{
  "n_layer": 25,
  "d_mlp": 512,
  "attn_scale": 0.102,
  "bias": "none",
  "tie_embeddings": false,
  "init_std_qkv": 0.052,
  "init_std_down": 0.00451,
  "optimizer": "muon_variant",
  "warmup_steps": 200,
  "decay_fraction": 1.0,
  "decay_shape": "pow",
  "final_lr_fraction": 0.0,
  "dataset": "wikipedia_en"
}
Each number is 500 + 25 x the weight over the matrix's rms, rounded and kept within 0 to 999. Layers, rows and columns count from 0. Numbers have three digits each.

# layer 16 MLP up, 512x192, rms 0.111, rows 218-246, columns 0-95
497498496509487501543515523485449490529475485506485539537527546499505535504508508456487487483501515493506507477506549503463483531525490500519491515529500557511534518510516518521481496480472490488485515474464481489500490459454492536517563494486533514542514476495523489512511565483547481490
500489515510441489535471509513533501485487488506506488510523464513492494498510523478512518523494508477511483466461485496498542497518504510466520508531500496518516562486526484546450514489493485495475509523480533468511508487473489458492506502516501500516466522517504456512487443548474520508
492526491518500502510481484478525508522506478504477517505484525464507436531505480490458520441499520493476458471490504514514499520508500514505486520515499527523464496479496487499528495543519530524505477488501518481502502576495493509463506465473485489463506488486468504462440528496483496499
553444532485552534461498548507487480469511549517544506492495530450556485483460529500533490440489490534531552471541532480469458521529506543512514530481490498504513485513469493477513518500516554452488462520516518463539499497488487514476508483466509585493533523499539439492504537555478534513
492513490460490498480505556481457569514531510446509512502494495503486485536494504524554515442519540486479512467481497531485502508518475507514522478523534497506497502524523540492536536485515477453524487488507465538501475524512529480498456559499554487451498487472502476517520522519467469531
439476501522513431481497462494514514513503529503514486501456518533454480464511518459527523494531489453490533462495536502482459530503483539504508513472512449497532532508483490542491491566531496481551486486449555521490492519511518502539508527492504528484505496524517493481477573495445480517
506487522509487545496515456479543494475497509471472493490522474476557517564516495517498540526516498573529478489510490528499535482470447507476535507499532507482471521491474474464522497487499513442476485511498482477470540520501499520492538533513500482515493473457513490556503547533533509498
537521502522467465512458502493486480494516511523482514490502493500498504507498499497501474516484484527500479471530521446470462500489472507473467485509532477507500525479517515522528555560513512473521469513515500519493517494491515446534507505536520514496527490531510509460553502518500487525
488509509497515504492489519473502512527504476481492524481521499515487455539494502550513537479527524492501464527559492515531517498542515484528483477530497459527483502506462484498498460496508494548470514510490484489504530507523525524506493484474473498512463500488497454514521482528482539549
495500493507547543541516523459481505457498520521479522468488511476521499499541541524491508510503479543472493500527534492521513520574496514488476511518498468485489478520497478477496541440506448533534513504484511515480500493466481534547545483500487500463480467494511513537492584510485478486
490488497499498515491516490493525504479530431494464512503482487470520486527474493470452484474509484507528480509522518458511519515494547512513494500462478463493492495554525497480482447528527466500490460529531521487493528516485545549491496528458487521501450504481507485510483509528496501500
497526509477532508516518518518512523523497486513469491513451480508478480477515463505498506495534535538491510485459489511483505479528502470465527524458506481479509522494484525532452464489494493510502523511493483475486510522475533488488507494492502503525491494494513497493486518507446488512
480502504510490483536527522506489505497522545497503469507509498458499516507498528486523462476485561493482510500497494545509475512509509476507531470490515531510528487460491505496473438545503492489491512560512473506498475487528550500420494550484480508473474490501541518500495478531523522513
488500488545481505516515471520480487469427525513520491503481533475509508533501482521489528460502497501520506512493496549518502514505525476504467479512488488472519510511493485527520481445475513517534484456524476527439492522530500490479500502510455479488478457499495490526493471465498500452
495509537523425475506523546511536473538506490458492486482539509515485498501507502519496510531501506489471515509490506493455545509514495492507493523509463502461466488557518483492470506506477511522497503459480545513495441535514500486533488469495539470550500463492487515477524498533487522545
491542527489544498514472497523512531509500505496498529473500531509458477482504480536527503495542511479507519497452496497529514472507515479519522509495477536461471510498515524518524485482518518537500540504492483501514512526544501503494487483483482523516496452515513496468464507538503476545
468504522449576460455458507497525506472475549400538456491498429445487498499432485485502536506543535543500453495487417555471484537472478517491475479484484482530527471520454532501589487495536456535558412445435473552550484485567409504436526541551507504463485433430450511452491491515444532508
488501527508481538490477520480507489509498517536475513507483516484488521485480498479551501510486527522512495554499512493519488444524459441496464482456481498492495538523509531550470469510484474474523492490480498493510537463538500544532538533463535502517511539493491521523529546457536532500
506501524481506488470529508497526492496445512479493490477487499473481482483504494462468546522491488509511475496491505494494460508506530482519500501520505475524520522491470517513467550548477522546489543546467474474544495492505507557493456484491540513454507475515488462512531494514514500456
516491485511517481503524539457523551485476563491499485465482505506511525536479436447475521508519523500501467503520495485522513522535529511478414498527483485490529506506544534472523466525469458474456432513494513497485511507483501507507515513507511524496517503459481485502548525521487478478
482460514550485494475514511504458475498516518488517498515491518497523515511487513495487497530496462478478517522518488470506544502453467449520468491502521460451563473521517478497492506510502438519517547512519506530497548475501525526535499522487511484499568498487518485515504481489519494512
478505542515471465501517506511486467519517499501550532489515486449468497478533491510520480506503495445505524469523508497470485507499521478516478538514544589498510450473467487493474481521521479516486491517517493473536488466496527498494504491520498513494527496512489552529505538490507542514
509499539490524470480500481499521497493499533508466455486492540494511491455493482473495510471507516527512527523501519488487496471536500471537513506468495494506488474477570491483480498470528484484449478494506491492502506529527529482505486498513516508465477469531486496465536488480498528513
482495524543481489485529469513523573517505475535499513489532494506486475507550518484462465548504462478507501514492471522533498500482502521498450479540480465478539519496512472524482500502444490503494509512441497500467482564471525464511492532483529547502500489516492444477531521480491503491
496492483511518483501513534478543465471527533500508485533461486506518495497470508517504513550467481520459500504508511487539435495478508494495547503493483492517495469501506424510496475517443505509520495515510487508441504459515507468489511496478521493509517456532519505472497519499506491484
527501470515479479455489504482471489462511460490519536481516489505473502487481472491521535515487485486499463489547499492510526525472473502488434538503505511494499522507474505462482470490501484508519491529496467494496545522548472540480499462499500469491520544458515521536517502425489524464
480534490515519453522509493485516491521464516505504512492505525541518478504475500444484526483525488507488524477557478517471497513551538504504509529482480552442530531481480526519508521499517485531498531495452538494491537514470492493499510478521467479545517513502528486501527481503534519487
511520459472507537476468564517498511478545500489535466519483523499492506516489507546489482496517510530464467445461501492478504481489504491484505520478479443484487517501519512498479463532464495478519477483499469481488503536530489490529550468485555495521503524499517501484530508553452514458
518491473510509508430570515540510509413496519512498511468477472478539463517476497477485544454509508539516470463471504510493518516472472428509509469532487472498474536492546522550486524464446542531512507475491503516484498503510486555469542491498521477510526477505498490478517503454498484511